config.yaml
d_model: 64
n_kv_head: 2
d_mlp: 128
norm: "rmsnorm"
init_std_down: 0.0
optimizer: "muon"
lr: 0.0036
lr_head: 0.00775
doc_mask: false
Each number is 128 + 32 x the weight over its row's rms, rounded and kept within 0 to 255. Layers, rows and columns count from 0. Numbers have three digits each. The size before them is the row's rms in percent of the matrix's.

# o: layer 6 attention output (transposed), 64x64, rms 0.103, rows 37-63, columns 0-63
# v: layer 6 attention value, 64x64, rms 0.12, rows 38-63, columns 0-63
# gate: layer 6 MLP gate, 128x64, rms 0.172, rows 0-48, columns 0-63
# up: layer 6 MLP up, 128x64, rms 0.16, rows 0-48, columns 0-63
# down: layer 6 MLP down (transposed), 128x64, rms 0.146, rows 0-48, columns 0-63
o37 108:139171108197134084074203167093147152146123192136093149143121121176134171191113179154115072128108123143110085139116145094125097080128141161107136079142119118148125144159139166159060126147153108
v38 103:190152106192177214082130154127149134111081138080203100126138127127120129117127116140100128053124124121160124153136102137145107137124149134125125126155182100109158099045089087148110105176158114
o38 101:167084116137153136126171131196172128150151138169141101161156180139131132160133127108208123075108114130121169057121118184142107126167140147112088131072165160147123182177158146096068136107148152
v39 093:191134173154126113134139110135107102153125161113140100141193127093142153121108090145104151136125129204168172101124086099131112125127118094111111085087163108173211214129129179166150146101107083
o39 087:118142103115122170124073144087150126074108104136161189110097120168114147155136172112154117135164138121153102107187143133109174130126091090099133135170079166184107137129149039087073142201133144
v40 089:137167130189134149128182142125163105165099082127117089143127127146114154124151155148062231136101168144106094187121133114118115114142148130103080094108064092126090084106156164132122173147078161
o40 085:164104108109147136086122147140091140084168168129134076084111138060077108178127094106136141138149109136181168128113161158082138078144146131134165204092107124170124127199103186180120160116130122
v41 110:143109070099127132117082163095117057178101076088131141095081216141119100128121083156150123121112073110129180112162154148090084130160193139106108135136115130203111131155142130126148161110111131
o41 112:144125109172110134109163066113139109095167135130103112089078113148186135134232124094142109121150103101111137148103131125153104134148159052143158151118159138102139181113180112149169126102078052
v42 099:114123159108118147096166096114146147053127142187183077145171143121203148125119101136102156139156102131118132078101053080166121150153073147129089140124115118095138104210097118079127125110113137
o42 092:081129092136158153155110077120152169189177121091129128081129077149122151108102157178149178139066119172174129115104171121126137137079115121176087086094127115175126109125132103102075098150145197
v43 100:138133190106115163153138092143156120179134070055099135132159141164119111159094111187088114105143140098132164114169146139179075118112108105079145190106104137089135132140073079131174094108169090
o43 093:140148079089158132143137114140158165105121115109162117120120126113175068141155109128157252107124139171084086110101111101123133113156149141117157146118111108118143093119163105075197048115101159
v44 095:132074111144142077102059167171111185106135150092067083114182171093130153082151105107146122109149161134079137137112098139125181130121116136134117149122163155165092102096143134186113162083175183
o44 093:076173147176110112129148159162149051172066154133142126117130112153126113134087091168110090151146135080175103173137079153215082145112140080130104141133124135165157164122077132107157165131099126
v45 105:126094159124124182106077088084070151151112102086084108139155127125161036158151139098131154057106137179132079135175133110133081125156140156117171116138131067147088098123147104126125154075125107
o45 102:095111094120184115172159076140188107133119120159141123148129141132094096114127099113121140181153110129163123163055127089137142144169156144114164108162174119074093238117163089155127114141110084
v46 102:191157139105126111062129163215107099080163106157115169156131152143103149074099054132141106096142091079147107133134118111115175141153147144154150137145139143098066116131160126155169092097072104
o46 090:061153120098101099096141113133145157162151143099150103112153200142105150081139148078108110054101120075111125151141056133111145092151131082139109102103089150224070127137122164123145118126132114
v47 110:098081114117150139093093115189155077127113136149136087067098069116118085144146082104170151173166116178101079121115117163124085095189153137163108180088072135154155112112112117158125114078150132
o47 100:145148142087134089153186145120104177216123124146149134124088134151104163064142083166067157138171138060150161132097122127131100158095091095135131122137071148122176174137110068130114133109104095
v48 112:104062140142147164099109144157098128112120090161174144157156120107105155112093139143100151091153133096140147117132100162107186129106076147128144155109123099214206143195130122122219097151123109
o48 107:094189179180200139109161133087175139127146136131112144054095151146118143089143147070141180131114129222144120116132106095148054111147137097116126136151132131074116099079101117143119131142104127
v49 104:188143183148131047102118155121093081175069128162108129151140080122145155162078061127139107140110114119150163165135146110147130125126088151119140101172170171115092121108122077119123105192065133
o49 099:116136096093145100123101139136154115065180153078121172164124163135104122101164157119167108112154070146135060134189211172084163111140118158106131119096140124168166113105143167149203124150146135
v50 106:122102129173108129139122081098123164115159198101075126147131150125130147180160051149083125152114099150107068175132188150105145191155142103168118114142128136162137128073170095064082136131118102
o50 112:188118077141122099161138115092129106157157076137108102160158183075097143163115152105179108184114167102102096077139097114094125154154143058113120142120118137115081159184139190139175136170160137
v51 096:145138128112078053157113175100150079115112099091108126169122110134140124167155127097146136145149155153167185149138127153094144155110108139161118107138141213172167083115054190080131134113159176
o51 097:114130065175103064127110149107104111075113140091103178099152151193175208136060177147140152134159105078120101135124143144141092133096130114092107121133150126144160126104097135202152153116098098
v52 093:128154129107144181133129093115099104125130137177175187088102127134154125061148160181106093109143139172091168062120146157104111113170087074128099193131081121168066131130089145114085147110151107
o52 090:194117139102124175090141085189154178130129060150102129108142115152155175063132075128137116125068160103114162158130135087148127090140196157182129153093104120070171130140131123150133129150099163
v53 112:093137124133138102135179137120143088176103104112108122125176093195120195133135099074139136097128140125141108113186126115097140174155113118185065101087207084100077068177145131111110129136142129
o53 100:083115088137113134115138167149162098057136117094109089064107154006137136119102186120138152109185082148124132101117171090131124147125126111134115135142166082172107150142150125109139142172169098
v54 109:118137198138141167153111145118122158114140142125124169115099172138127134099130120072109214151072072099145117080128111107093127127177137144132120135104079155073094128181156157147023117131138109
o54 104:109122092116100159109101141179079127154171106177167124120123089093074121131115108172057108131106133171105147152103134075134134124193114099155118116109195097131129069110161128220114159118097117
v55 111:102121157116122142093120126132120139146095168091104124130207164137052144137164145142122155111124151158138131122068183066097105040156104162164140160139141167087110136133122150070130136135147205
o55 101:130159147121164125183158188109092086125124097120152118110142127084149106079112116134109120112141091186133139187151182184210160170123168092112054135161152121108144128159140099178113115154102162
v56 099:154135125107112129166132158146153125107139112116149087190149136108146125139123153156108131052093123131159104156132202176112167120125104141115145116066137129119080133116163049134205064095198141
o56 102:051147156152186106098215155099126106115114144073121157077125144124131088166106111179160158157113103049097130088105101125159129118166090137095125144172140105123123131057157116138116100144154132
v57 119:165168139066093135167112079091141105114156141126137148136195131149089087195073123084120130179078153131129113197115167131128134149128136080167077106086154118177096123161162077129128152116122151
o57 109:178090108162167068121118147077108090116174103138155081077130126093152109156104121146112107136121113065136118116147136097104069084098100110107140170180153128141112092110212149108178085177102125
v58 106:123131166137165160142170138120135141148189177150136129155150084133128155133151109043128153093114172105108088190119095079138136100129145151063061129181129157145128095094127140160196079157128148
o58 104:109149121102150130140154189175148134132121163133159099107173163116035148124096178193121069158110070188132094141147108189105170130112113157120148178148154120123106123091120131088072137122146141
v59 109:119171140178149054116140106175121171130106114132164095142090180083091193129153068153161179112115101126131136151130169133106145110134130074196135106130166114136117079131147176081104100168109164
o59 107:097115176157108130064144137131112107141118130091074158133141100108113191155174140141066123086146146131132097113164166168119127165138179122108078100135145155164113103160110185184112186204163116
v60 097:111161103198103131133117134116177093109168147133126175109112135090102062139156075090126141134138121114099192179085110121135131083149101117089106150130165068094132108125177075108106160054082122
o60 097:100082116121088124165117152182106131148168098165179089103202145105111124124144100075091140153153124157146121153203133140077100188140151158148162107097116190150178157136162098134140077135161112
v61 112:156170114077133115110094131153151134154156123113144195068116133129109132153096193157125120128137181167109105149152119141164125139108113169090107175137120111123072145182131123074182054051169121
o61 109:061129164082162153134168066169098129130074160108113114091187101101150107110104108136105126095153152128102121125098082115116127118090090130188112174127131138065155112099192086092158091115104181
v62 111:103108130115129237130148125123124103159115118105150100144109106103119222145129082131138092067126131130145156150080143076137129189165098123134101143145164150124165111177192108162141142111171081
o62 106:092155120083128140060176102133197133101148079123144122126116145096150151164116184126094114208150155139112128061139103140134100162114139109148118117126127066160101143131073068108056099158123117
v63 113:149091111089096077139119115140064094086165113073084086107098130132128125153153096145113107117058158132141178124090160177112069176103111126126156184159083064112109130137105122119096106146108073
o63 109:126154128150059126095179077123096111125115078157140137166108037145132104083115114126176187150088127113131121136119141195094128083169114136134139131143154139110097158175119110116212098143112083
gate0 112:075156107102132177110154089173157119085137148177162143116066085158134149138136143115104144129113092130104153091142090080147153079098169158128115128155118120138158109131093093149022159093063149
up0 112:097118100177111096184150100173113080138128117147122145174163138067109142118122145160166076060106142120179162169100144140172171142147141154110139088069183170104108121130103120139117182148181095
down0 106:180120112168071084131134065112117111101156073155148154122106119168152107178129122107171135141161117144177102144121167179152144119238142150155130073137129130108104095158129120110182129186140113
gate1 095:171129160131173067163125141110148147098075086123142161105117132108136132065161163123164141101124171135129089197126167095104100084092131132201100180192107149124108143089108105162083094131090129
up1 095:137150060141103117207091098098114127119071148108126086153158105134148087142126135134100127111158095160040145159121104141095192126119148156100118178181171156114119121171129094106139081161184136
down1 090:174128134117188123144149108138121168124055104125119097112140080115121141144154163103141142052140176110104093156115161112071094118083124137169135123160081081125111172059116179163200134109120113
gate2 089:162150117115130135168144120124100112152086157137124116178109129087096104178137114147132066103181216124140097168107173134161153067098164174124124099120145103137175139130079069182176109127092098
up2 100:186174162135123163186116118128109100179111118168114121166167136123142130115096104126094085135135164134145105153187115144225098055112167123131115119134142097215114083111138100150133103156105158
down2 097:145162170143142136142120131134103123151168131099073162133131118096154142127123155206091091111099230107088108113088153154192101115085158109147102094164081161130141148167125126104178080166135160
gate3 101:130118113098149138123086136135112060152172146133059142144122159124134148101155153143126150118152117136127126122221121084110098112089092175076090097151161126087101171133144114183112105061187187
up3 101:096164134121132135086157113097138149117112136131127103145189205080165122120120092142143124144117145127147088135129119157096217157117174050168138123123088098126175060131172130145176173161120089
down3 098:226140124150105179178171104125106098137149155199139102116129133129166123114136092150168115154068133034122173126122129158106126096150095102111107153106127113163131117118129061135132151138092067
gate4 101:137094139135139172108161113160113137126047150129104072137143105147146195092165079137176056107155125169129115139195180126101110169127110112153147146072124077137128111095096126127106161145168076
up4 090:199101125131137182102105116105123093100111149155112186070128104041091161129139087140101054114162123117169124146134131183110119166150071170124128144108192104099166108130115160114141150148136093
down4 098:151130104120136177139163098102124136121087153121136120152165099144173216155124093157119134145132156117128076106146127142112121233156111113114153157150176083135117124110119151149059166163199078
gate5 102:144171164129118153128153138130113098161121117095120149084139156116079108147090123159091096210116102129098075154144051128166157131155147086139115090137128188201110190184117177164131136116150128
up5 114:154094047115053115063131103144081132115130083140134155104070132123154165133150143137093078143149172137062155153117146169157107110105131146149127153147120103106115135158171042094130107088099147
down5 101:093172192114185088169115091131153176135104161093117151154109186115137068117125135168094181138122103112166112138130106110177145098157146101069140127194132159122139099094107192161114141177147147
gate6 108:105095159156059159066124100164111141108117160107098109086120132115130075117114162097168077091143135098126146178063218114129154184125157130170100136140144118155150146152139156063130151163104120
up6 111:098113101179173161187113165171146122136041113113146131158133107118117117164099107186113112189130157185117147150136119143141176140100139095160140128084098136142164114120164083150130056171175087
down6 099:142108157096146104107140150137115139125085159117142087210131088065161096122115064147176067105090130146094184112121123152096180119110112097125142200140095135104077072124177096108114131128111097
gate7 113:139120114105155087113113153152125158075180148108138123124146126155198112118168174128129112167165170139090098161127116100156120113058192119138125145189132128183173187109109106113107044108120087
up7 119:152204124108117128114121179156186147176146180124157114130065094165092118100179118172120081164094149116171119146126104087069092124083131154153147128118054079119152118098105136142142172113131149
down7 113:096116146110135177083140146124132201086125117160142156105147114138109153059100111077110149157117112169146156097148096096074149128118112129112166101126101118159157095070100046147092059106098081
gate8 120:122079106074057114182192105092081165097116107145122085152197141181178106132148135107139109165155114111162106179188175114152136115109154125178104124106123147087151172121135153163113141116139112
up8 108:065146072143104070135130186082095056162101074168144135136100127116090087116140101151072199069120122124156119141113142130146111128119123145141155185157162121118111143178142143102155106118107070
down8 102:104148099062142134074176096089181109126148086144118118108137145167131115112162118112083207129157138093124167101170094066096123130071192176166162107086088117158108110097110152116113130138153119
gate9 115:146096085104174140120128160140123132132140127093185111122103184118099083139106125137175107104167112159139109100180149149200179186140150102125117075168161105096183176137138134119131036153137100
up9 098:147100122128172123127117178124089128082165119161174127140061089060078198135114135150145093171137046089104123109121118133183126141159114118158106115160101110174142128068134088157112090106128100
down9 101:170093078094132098117176112143142094147080142174165087098142166108152103116148058178075084161100128107152151173115173152100163137154163129153168123142130141119138131175185112109135081177184117
gate10 106:105115099068091129087114095125148134199165116096145154110167121111190187187171168137165113106124152135139051205108108128115147117116172128142154137174102149168153155126158127131113124129100185
up10 075:249100128191131177106110100133116122094164163087091128151113104108132126157107176142090161157147174159124131112115147179190112099129148101140141171111114150113173149138072158130177107129104131
down10 075:105053106101146141105125120134122116168111100075123161122150158150201187175119155140149117091145142157119078165084145099109119151068186110145120093161162122121174141137165146074057128089122144
gate11 083:158156169106081164099159164121165148094152103107089098083129124168099142086106146129136123141138098122105103134068168087085156112171092139146212103129134124214121104135074156110143177145169114
up11 091:193089102084086103210140114089140121130108116128175056119140112123137160095141139136158140068158127163123057169129149175118166151103142129094138175132130054104122144123146124111104082181142130
down11 085:192146171121071123109131131114141144144099095186171126131135091146080152108129056121111124148120096155140122121077121075117069060135110172084162111152110087163114094142074150153136178083158139
gate12 098:136099123094112094182117076133110171140119136087136037120108143088154141124092145134134135052184113186111113168132121085125145133106119150125137148058139066076093139140129124076090088091110122
up12 092:097118138176166118147093157141203153094155129065102166195145115176137127159199128126124099128136167146141096132033103117150104145106107139099115108145161101115136132089115116108099142111100206
down12 098:130089126149124184091131201131162078152161102125071188174142154118140095110153139095196160157100152120136152200134163144153176178168154103124100150101127165149172148124091145134124166108108153
gate13 089:141132156155182058109141198117126103086147038116113127109175142140120075159148076090161144111132140104062151108109109131129137136161088157103113117131160132156160111141092100107090044125107147
up13 079:124114150121166116139159116173116109183122187122126054140144139156125103129205129110113123120137070129087106139099180110121124145123141072175120092136054068110086150133078180125073127097152103
down13 105:180081090145098155122164179151119137116124085201067118128102130134131126163207168149141126129070141130098114111106088126144170169088169094136114158106149187115131176118103122105064093109103137
gate14 088:155113064110135126150097117122160080108139151133120147130114114080128105097160102043158163121191133177110150114164132105116062106143061132120119152137217171130157150167147154126088122074122151
up14 099:167138148139147109152167072130030107152096113073104147133170087140169129074062093115135142145098103107146114126133120142141177120167116108146066119133094087201072081112138100102125129130118123
down14 098:210078067138161166138085129086100102130179116145132093082120124122118103131137137083174164068055104130111141146144135146117099087169143104171162152107140196099161139131121123136137158184106117
gate15 113:088072085164093072135138173139084111071112062080108145143100102063124124163129186205146095152129167136152082126128111118167128137117116065183132125122125103156134119163125124135098089132140151
up15 104:151142111123182107118108143118127156092182179111179196109121092095106127180121142097150069121096126093135115113121121121086121052101122122134105153193150120197126070106174144122083122077127162
down15 107:244121099131107122165087133117140082151128161161177130157119157142161147165136116133131123157133133132172126147157135172102112135178100084098176149084104135137133081096128093045185148159107117
gate16 088:159101095149129146145092125136174138081144096143152146124168150200117171142102112119156092138160092111137172180112093133077143198173099083111136114060160112190112141115080071120092146113116101
up16 103:174100127144123128129142095149147076132176133129159075168104201134125134131182090139154145156081155182135120113100124141146156130140032134158101101150140120145116143064078108133174138160113053
down16 086:097092143080122161092123086130162095173116103149133126054083153129157114184112155111165065083154141132172125140086150084113126182099119132140121168134140146081156169163140089147073108135162192
gate17 088:163130101109139149132091090171087113141084117133172140064150133128163137140110107185115053101120165174140142141126130128153233165081112118151095141141124094092122133124156182085193152146126111
up17 091:085107129112112173076135107117153140159110123132106092087137125209151099190171140095097172106107106163171172167158094088124094088193187154100162111162159139089127146142089102132133127084148115
down17 095:171180182170085143149118129110158172130154150115091140129107127123127098103158068133136109151085119103151171144110062173162123073182140159052172117139135117108133149144086084079126117127066106
gate18 101:149192085120095142094080126103102110161175144134090135155129125127153132166074158126170142172137119105137111126089169080108137129140060159086143065087054170129139100073105132081103149120167131
up18 096:123055130139108155142205137110169115173142079147122140126080090122148156124182141110111145194125098131058150155136092169089142178131155140095172133158156116096100153187118126143158196114125127
down18 100:158097075154137201098162119114121154133103099158101121134108138133142124091142109139100125091070094092103122113121160118122142102104084061115145188109117182086204142078098115074074178139116107
gate19 107:129154161135090095081121212086072141140144121124173154149131051114110106118148134110146110118153125121114110111171167133188105126091117138107069148132111173073157176155155131190134183128181123
up19 107:068121094147162132097111140095204065146099157101132156060111119161079159103151211130104138085143131108131089096189110142127098152109164094100130134121116161120128150121090181137124150157180155
down19 115:057147161201130111090185039138164122107113125149076075142141170158126146142155127142130146121169123101152137138067103113092102098126198122143171106162141145129132166160094142093144095130099158
gate20 098:163121155208130151146184128160098193152174072190091124134098182142070140119139127091127143084188125091142098125149166114138117180113090151120133123117146166108109135078103124159096178124101122
up20 099:108161153120111163097176129154141113139102105141134126049112130109103145121136100091135123089182045100131077137129116112161158162139158103155171134095098149110128175053153174113190118109078074
down20 105:070098153102109136068162114096191146095089128143125145118127142104150106126151129147105081152131188091124077150072082087184130151145083177087169124167073113101145198132117124146104152124155141
gate21 107:113121083131157173127125181153158146120139091121107171092142148100116115103099119139093117168172095136107159123107106085099149128145032105070133113100101186106203096169148193137080133106100123
up21 103:085165137169189128137113161088141132100130117171122171131091076148152068099106116140105112169177136133101146170141154121142172164096152062173116111150071114168153127099191166151149187095134116
down21 107:106103118060173189088165199112108116100147141125102085066089128163084123112109121190138126099156137083152121095110110116207145180101071153150107157123167101103113140137142127112098107103151129
gate22 098:191129154127080124169144149188115170136150137118108158089106124098161096163111115143118113066183078138104133116110147118113087139045136185126098134162102127104143072122056109174132162165095135
up22 100:116069164064105117157090181144155148118144132099177098117136095175143167142105104146111026164120157064119138089104133128106146125110127111188068114138092162110120066132124147158136098125098136
down22 101:190115125126111142164125074141112137157173103118141112069122127130113126109109117145173102098094055137176175121104128099054107122072105136206133090126125184120055123120071162142147140115122110
gate23 090:122092092168146131114124160181117126147127170129132153120117179103110129150193161139144130115160100220077177059108131129114134183126156089134140105111174117159113140099067092073115109166131178
up23 097:118085102184085089091095122120149120061121114115069098117061105075085135135110124152151087151065135114158137069136130143131130117098141145173176131118110083183172098113153176102145145174160127
down23 108:143127101137079101153131165083112081099135145137148114098129143121057141140131172104162110142155165158190164186125161157121165076155097107106154122161154094118090111074154137111203119103190079
gate24 108:097072144138108149135130149163090074105148108117184101141157046160138119189170105111108092129141118138113141164166138097126091144093112167134142141139099102080130176167072086107139144174209136
up24 102:131066120167130039144166114176100143124150069128127162122142078123141110099194086057188163139134124099164101123128104095086129172124148120106171150151158182117125151103126097119116150125175144
down24 100:127145151098186170119098146108178111147112082189172125151114214136062131111122175149122151124166115163149150097141160115118120129160163102129044130134132170139129096096142116190104076133086114
gate25 094:116139125175136134074071089157079172154080118105096113129166073083132106096109182125123101163115109120178129060154074131136088106096106148140118107096064111117167130118093164088163087148133091
up25 091:114116172138115141142114136146160114191160115177115126117154159151069088066099154152072085226085184138103146081166127081164134126152146132149157136091146129122149136090083166156116125097138151
down25 097:089129117115099147167194093097158112084132122135127109080144170145129107154133063081140164138147096062105124103063108145073106135116156099124122150164154171109134168110181123057158066156125124
gate26 097:073113090107133160110151098158135097117157107177106143180160071189136077171098162125154122109139188097111083152156129113121093136173151058134123051147116144166082175142111094114124105150123127
up26 102:105156135145076205093189094150144115146116166147131104115176092152132166142115119079072145113155083147113160130123137157174096098157104117168113067101143146149191150173131075095158117147185133
down26 095:119144098147142064104075153135100130111118145105141142185023147110203169116133107124121065133125154161158112124137158139119172121100112148139168161123165124076133069129180145113133105096128185
gate27 091:151075111149141166121149156170077109130127160194057146085098142084176140173075133139091088121102153137177183138091140091073142106108152132146196111091165158121140115119131134121174166129132147
up27 094:063135108164183122150087167081079153121105165156134095147165120133111178087150152107095172153142121197164074122083131104106109119121201120179096161196116103108148135151146128127139105125156161
down27 082:094187145107097084107124115108164141137146172125154132169182165161104157065131125106121123194145134134106141048155112150046117125169145173128109130102138119165087119139158122138151136133079049
gate28 118:069143147142158150144113176182142159181145173065133126135106114156166112109170120080150111088121103160155141180166084087171117151109121103149131105102123143127160088091053076134083111169105162
up28 115:054124126149164189122116182164135121147108128110132155154117142144109127114153139168169138050164141150155107082135100093111094123130128076153118141159076143087144168046140111076117127202125157
down28 131:131128140103158096123103165092144113122185115095124123136090125128108068116124195137145182064194129185136106144108112132199121138146142161136134103183129084146142131141057095129125108123175205
gate29 097:135134149107105133104109163155100106112126094153099143177183133144124205182114090160110174109121122158070119139133123130121104169072118122205189132149160160099097079112045128089138126149143102
up29 091:087133097149132067187115120197087150178164115122142114146131144097173089147214070122153118123088126197079113135094087156134119120164154127066159112117136123113116165156089114107143095141129152
down29 101:091151177156128145117176130114119144128081175126188067147141094092141077058169136115131083088130114105126120111124094136122104110140146132037153103163056148114104173123154072144102143127108160
gate30 070:119069133117063141127163101093178113160086207147131131108099124156138167216114143140128057085144088149124098062080131096140112121157123115136141137156162179121110124139145167085128101127116099
up30 093:143136105092119204131125120138150167097159182159113137182201159088123107113137118095207149194122072086121100129129141109074093098135172201124125160099141144124107121132132131133140152135186124
down30 072:103110125129143149143196127117139099147082161096129143090112132146191163114094139155106092073199158149116126135061118103173149180065151113161112066174119150101155149094145126118083132115068128
gate31 093:155120125104136092122137115146156175135126140121114134167155074098094119088165173141152088090177188087104142136148134107133110040136125105109184141134106133162175090113121189145094102129031133
up31 097:083095137154082159157145196122136157139181115110072121138126067046111148125138097110126114101080127076140108150139077128111172125152095077076122141124110117191097148114129123142152173172172156
down31 097:100117124198143058144097158130110107148141071137131076133099177097129132132187129160085123060104083118129131155098096125122093184145133117128122115084142082195106166107125107111186163073132119
gate32 113:084141138192176133199118127161077112097134058119156132107128154114107122114140153153160076097147117143156077166142149105099197134057177142105137162108168100156130122081117164122099147118138077
up32 104:127056111131124181182163133162142125090134106081141126087129141152104101135072174168113125062165090077142078139152113140147126102085113120138193148124153144166070063126145144113165095158140163
down32 103:175131128107137129129108136099143104171096132166143063192114085192120130087143074083134083175118223137150094196163106149102113179144111083130106131135100081131127142141102152123150123145114106
gate33 090:095111122136117084132099124118105139112092063176149108136174078106109088124123114157103105092189078143103133086104107098119155122142187187147115196117114118075122090148087190112093158157090087
up33 101:087166126058167106122120215157156183149097092100091137140108159124145165144149094110187113144149098110127175091130150152127181114058131162161159172125128135102153129140171125149107123189139095
down33 100:106065070147112104126092156143169143178124127137172146161102179085114077152141126152133057080115118142130116137123165081134180165148131122092143135067151092115180182182178153144095122147127136
gate34 092:153106111085154165095137140143117118093158117147165053100118119104069115152087134173060134128159112151106111065190107087151138093132073137111126098147092106120108126107072189145117138129085190
up34 099:172095109108079134143098132179135133134151120129112157067159152085155113144093108125117122110039147137130123121071122154162139167141176113175136175160152145094133112161151089116146138131241093
down34 101:159132068109177079161111143136167117117140128147131080146077143146083161166120104151134128153124138134082158096149155132094119069136145121122120162059134098189149091117190109109144170099039093
gate35 109:109151078084112133122073096137112148152178124187113174092098145144088131152101185118143150109139077135140082070146118208172146147115103098168070131142125133172164178103099157153133166099110135
up35 106:152128106174186141133128140114136098150105134160200112057156133136145104131098127066063110126148159072131167150121056086128138072148146155209121096142120123167101115097151111125140126150181142
down35 109:144100170135076128178131139132107085094132123086161123124093072119165124125111098177134131126134095123132173169114157110113139136097128084123150202132165208021150105128167151168125151118105159
gate36 092:112111193118133161080077096171146103146134097113101096130137097048135064121146135157127082142132169068169145121106135106134126154102194093141054156135136165116095091120116168127135095109181150
up36 091:139190078150063068116139098133158111156124119090174110157106082082092112161140115138132121189162111104140130097130138167115139137095184081165108179125091085120191096106125161125137080115115075
down36 096:106112124099098183120139144133091132121071107136136159117109134128185126125127064181094092120107144164111155113119099135048107165128159171113060145106082210084096121109162075162149130131141092
gate37 095:146129045067094143163127125132100111122128144151112111129101103086108160166165112151080144147161054096138112050110133120149134140146074133045114101116118081143139086159159175123129083094103132
up37 095:148117106120186164102149105159165205103051164110106204107138099113137151108153128149135155134167112091124111147118100111102096071155134155148112065128127158121154082056133113131105125093178166
down37 101:060112181108107094067132106179152123111102070119158139150134129221150085102143150152133198130123142118143126165135123160179096109157204135149109122154163130127160113152149112114162080088116145
gate38 088:158110094171113112113133180196133130116139129091202140160150126083151139074136086123105110105178141097123093144132083122154147091163136118075130098089079113167131084202139140080191097117144115
up38 085:154132143112108087127156122172119086141053150143156143090117111102112186081185090140154193109110158139098137148169107144088138186127083126146100139120107098123069123121109205102117191157092126
down38 095:089062104168091127162085160144171123174143152142158175096138123142182091106106212134121115120129147129106090117080182110167117107082124174089127127130122115100176144131143130067143152157188096
gate39 092:092100157150159161099167117174113130162158101131157086135131161172129133084109157163115134114188179138141141171137097059143090116064138186071072117085176166137124115110111149084129101094157114
up39 095:122172143117156101102131163121190150179153094049168161090145115135167133097178164140163113106162113181132125187115068119161122142103153150104094107120116190163163136119131109117135115174174186
down39 100:081146153152148114098117170189167109118070120175130134188100094114101091163109123124125105122180145183159138111090149153137114190123109142153151136158128089047132129122068111103062162093106107
gate40 119:132119120086089177071165088183135145132106120127106080140187117124119103175081066143080127143130101163076144097156116142139134111119166159126061130093091125117172108168116115160079090124074175
up40 112:071130092086144206080124150145139121099167129144110060172149102118108146093115107159087115100132171074118158176142156120138065138181119167128104145137147123130152131063112125090140071129182154
down40 116:071105208095148191104140125121125118092121107111173075108107033095125103109122140152118153115121134083112090152121154087098080179118120128137149129107128155133173104052102087120103153116166111
gate41 108:182135122146128125144120101169114153119151087094150110059099161084139062136120116180121059142114122085164078120114150149130131226121168125137121082134122154110219125150155145153109117108128152
up41 106:087066040131145120134126097133108175177088148104148132129081153172159161104121102101163193122158132127134119133098150125123088122097155128152155096126165156192147102100138116056077102179128094
down41 110:097092104120065141145091179085164126101108088128104182127068129130132187108115195100136131143125105161107122149125132095160140130169144094053150159153151061109141106135180135178157086149165111
gate42 092:138102121105168112135128137120133105109074132094136108123123203064140087111156136103101130117093134175152103165150135092208075189089127119147118096197161134087158134112121174059119119097163148
up42 105:165111138154068135073152108138109132053143151172145130172086163134157113116203131071132103176117113143113165080113176121152123089121085152125125177148124128132080107125098116165220123138149125
down42 091:141141082159082108143158131112140154070117171147146106121174113157094148135145119125124117132073075080110119126124128161085087064183090093101155123069121168122089170148137136207117112159119062
gate43 098:078142103119125169116148116138115194183131157093112057079104133058150069151056100144090104133084070115129137144077086133149150138087140144171106130137150127166145159164128128133129136133084086
up43 095:124183116116148131132116120160125057095117145167208156109125142160165098112082106163142082115133177126144111169135123135063086145133100084178079150165108092154154120086116127117104057148079153
down43 093:135135080109164129165104183070141100162134109124095099108147130147127134125118156133147092144128196151165091119188060100145128171092125064222127215118106158142119139148130147130129129122094124
gate44 100:151134130189137134099122097114128066187168132114122149066136170175098137122130115119130079177151107182125086121123171145111144157065135097150166065137091095173180134137117141102164167149173169
up44 095:129140063106141140081078113067151146081083113157172101130153145077178097109106071153153147107155123163145138146084085102136183077098103164131102157102180140120153072099150104150118146134114085
down44 098:060159135142113107132151165181144146107123137098147144137138083166115115152133089120086114180091110113108124111104076100164088104194147036091121091197111115128084122111148105137145114072139177
gate45 094:137146114109159112129106101188163163108096128167181219163133135154106142112104137128124115085124204065129075125120140122130145174086170115182107137101141139133089138138135176163116091087106189
up45 110:172077135118142124127155217097126101152173105159114101084111105164156132137139092117145158187098148134169131153115162138094116152151162171106181156133135052162122128056175135083121126165136087
down45 098:184097134112126118148121139131104101110185140158161147144142098117092089125114112095183159121108129081154089175124141144143177077198076090137139196120185137124098109118102172133204149176101123
gate46 119:157093123134133125130145128128153075110097120171168075117100107038121118127128143151166137123147100099055195119115083098084185098092110118111113156099098135083095180097115064168141155105123118
up46 101:075178151158091147153082132112168087148123155171112198153186123119131115059164145124075182153122108131094129138142084104154144089116140175127147110160129129099137139140073076189122130114096077
down46 103:136203123110177124128098114041150138123121153101145164149108178185139111098104125135098171093053118122152122082162129193112106127149163151097162113140179128109120082162141129128116112124155202
gate47 083:113098107141124113104138164112155115083112114196131130122110150127179151100103154197035082132113140155208127107151125152095114098137152050181083166135162132160140134157139115122159134083155144
up47 104:207153165134146113131111147181150136120146107107100116148186155131115149107141099108097127034140190165113166103102103116104146108138145126124172057164090121063152148092127129091097151177144168
down47 077:183178115176071143205094206129106160113180139134141126098170097169115119106141143152133153172093041092101099158122125089133138119140082107093087166102108104135155156126130131119119087126130113
gate48 080:132071099117101148112198155114145119163138182099109138172120139102093161151182124132198145156118187157132137142120077167145100110111184103126131144085109124121179137192114107118124087149176057
up48 100:090095124116092078117105174170169104090055121091097145147153140155127111201154120209079098107145141095122130104128149138171124167179126111140130157139156190097131151135129069092125078152131126
down48 099:153082114149157103103154124176108125140104130114140081127159108075149090174078086126176075132099137128168153165129082196129104091145177139146158164163124183107159095137124105087140051099123159